From a checkpoint of a small transformer trained on Wikipedia.
Architecture: learned positions, tied embeddings.
Each number is 200 + 20 x the weight over its row's rms, rounded and kept within 0 to 999. Layers, rows and columns count from 0. The size before them is the row's rms in percent of the matrix's.

# layer 9 MLP up, 1536x384, rms 0.0421, rows 976-986, columns 0-63
101,209,207,206,208,188,175,227,179,204,157,208,204,228,231,203,214,214,195,206,217,213,183,222,198,176,183,215,174,195,168,209,216,202,177,222,225,226,185,197,192,203,201,219,205,247,213,192,223,226,218,207,188,233,175,203,195,168,211,204,188,152,227,208,208
092,184,196,206,191,189,210,249,244,182,193,193,246,216,181,185,162,194,169,195,242,197,185,227,175,171,201,168,165,182,206,209,204,214,214,189,213,178,187,193,170,212,205,201,194,178,206,234,208,247,182,195,183,212,202,238,178,165,184,184,154,192,213,210,219
113,191,176,228,200,212,171,207,166,192,207,189,196,200,209,225,192,140,178,230,197,236,182,207,225,222,200,220,192,170,227,191,202,177,201,193,222,204,242,228,185,208,185,200,215,166,212,188,190,188,188,214,215,251,197,218,190,198,214,236,193,180,194,215,201
099,196,217,189,230,194,168,183,195,194,192,214,162,170,214,189,213,178,195,227,202,208,180,190,235,208,199,163,242,187,233,208,203,208,186,198,168,180,201,197,255,186,198,215,178,175,174,212,188,195,170,251,202,215,242,207,197,166,192,217,136,185,200,182,202
097,188,202,244,210,175,196,210,173,187,174,200,180,190,204,198,196,200,210,217,170,212,224,219,217,201,225,226,215,165,220,214,193,213,214,251,204,228,207,197,156,224,205,204,156,202,195,176,202,212,202,215,202,222,200,229,190,194,213,169,168,161,193,169,226
097,195,221,194,199,197,187,223,223,206,211,190,187,197,205,202,191,205,172,190,175,167,257,214,179,175,157,226,191,206,198,216,198,203,186,229,192,224,187,202,169,183,206,181,210,180,215,198,224,191,169,161,175,206,191,220,200,189,188,166,211,211,226,199,202
105,187,173,210,200,201,163,218,183,196,192,207,257,206,192,196,196,192,179,220,200,196,231,195,191,205,201,220,185,223,212,177,153,200,197,205,178,199,213,185,195,170,190,180,209,202,214,189,203,199,184,213,180,219,190,225,177,177,185,230,194,210,208,191,211
078,191,178,193,197,174,186,167,200,211,191,212,216,151,188,223,175,194,240,218,204,210,207,206,201,188,187,209,200,220,180,234,179,170,262,211,196,216,241,191,189,187,200,225,207,169,215,178,212,188,228,199,198,214,221,219,217,171,201,179,206,192,197,173,213
093,187,204,183,202,201,216,206,200,211,191,199,191,222,152,164,218,191,187,207,190,195,224,243,197,185,137,195,227,183,191,197,197,188,219,194,165,223,192,203,234,228,193,193,184,241,178,185,211,190,180,202,181,226,167,209,183,177,200,188,216,171,208,180,166
081,215,207,157,164,200,182,197,206,229,175,203,184,207,178,202,211,225,197,175,173,188,212,193,197,205,152,207,213,240,193,218,192,224,213,193,177,210,144,188,191,155,205,181,199,191,220,202,192,201,175,192,212,214,215,195,206,189,215,207,233,144,174,210,202
107,224,186,198,236,180,179,204,150,236,201,193,228,205,189,236,171,219,208,238,201,232,214,201,210,211,159,218,243,189,207,207,227,183,198,198,223,239,195,221,184,193,225,202,169,198,161,201,171,184,197,179,254,222,227,232,181,196,201,213,223,179,202,217,186
# layer 9 MLP down (transposed), 1536x384, rms 0.0336, rows 976-986, columns 0-63
086,164,206,229,221,218,211,192,209,202,214,185,194,210,181,217,195,186,187,184,219,174,187,183,213,205,181,224,177,195,209,177,193,237,153,209,220,186,197,198,211,205,209,200,198,210,183,165,191,223,216,181,188,178,216,184,226,207,207,195,174,198,155,195,204
086,215,240,200,214,208,218,200,182,189,227,194,168,184,203,215,237,206,171,236,235,213,242,181,195,204,205,196,211,234,196,177,205,184,186,195,214,201,192,210,213,187,194,229,179,203,183,179,206,167,207,192,229,148,208,188,219,222,200,218,211,215,194,167,201
089,210,244,203,189,169,205,192,210,213,211,185,201,203,199,203,205,208,223,197,196,185,179,215,198,231,230,165,180,227,219,176,178,179,185,207,178,209,200,185,214,199,177,221,218,241,241,181,190,235,205,195,201,225,196,217,170,205,228,215,170,210,191,191,193
097,197,200,198,187,192,197,221,206,184,221,184,206,200,189,190,160,200,232,203,228,183,212,215,188,223,177,212,201,206,204,206,201,214,202,180,185,229,154,158,204,219,217,197,236,200,178,198,224,167,176,192,234,189,203,192,214,200,217,217,195,186,229,207,175
065,194,188,176,191,214,186,220,171,220,196,208,208,190,197,223,210,209,174,189,200,198,201,205,243,166,156,194,194,203,169,190,221,174,208,201,204,190,197,191,205,226,220,176,226,193,192,210,191,193,217,187,224,256,206,237,210,182,211,175,190,185,166,200,202
075,187,190,182,210,182,226,210,167,162,211,234,194,178,210,196,198,197,277,178,167,222,207,198,195,201,238,199,192,191,223,169,211,190,185,214,178,200,227,196,228,220,223,207,175,220,144,171,201,222,172,230,206,159,196,197,208,217,194,189,162,205,233,195,186
102,195,206,235,174,258,210,182,225,181,214,194,202,206,203,199,220,257,182,171,190,176,203,188,207,175,196,206,214,191,181,206,195,202,193,172,183,201,247,223,227,194,211,243,213,232,174,199,196,206,212,214,236,205,209,208,197,220,211,174,157,172,205,178,216
074,188,196,229,205,187,217,169,190,191,201,215,222,211,230,190,192,214,180,220,187,200,209,187,197,225,192,210,196,192,170,214,200,197,217,242,230,215,223,225,192,238,184,174,175,197,183,212,201,188,231,198,182,209,219,214,213,218,182,136,209,207,195,203,192
073,197,180,228,238,230,211,195,188,211,191,181,242,220,197,198,202,210,202,191,185,243,180,209,184,205,225,235,203,175,197,185,209,169,233,235,203,192,205,198,187,196,185,207,184,223,222,223,197,210,199,213,204,222,203,158,179,214,206,185,214,210,197,192,188
070,216,197,197,181,212,211,222,210,183,174,201,199,192,185,216,204,207,207,209,203,201,175,199,137,183,195,183,189,195,152,214,186,183,215,209,198,225,215,175,199,210,204,214,215,213,197,201,209,191,208,185,249,164,189,200,167,196,193,198,192,223,239,220,215
115,242,179,180,219,219,194,202,160,205,253,179,255,184,234,237,216,211,179,208,214,201,207,195,200,179,184,218,194,205,199,233,207,173,159,211,203,202,213,196,200,149,213,206,197,221,195,188,213,191,213,203,185,199,237,194,220,246,208,210,242,213,176,225,190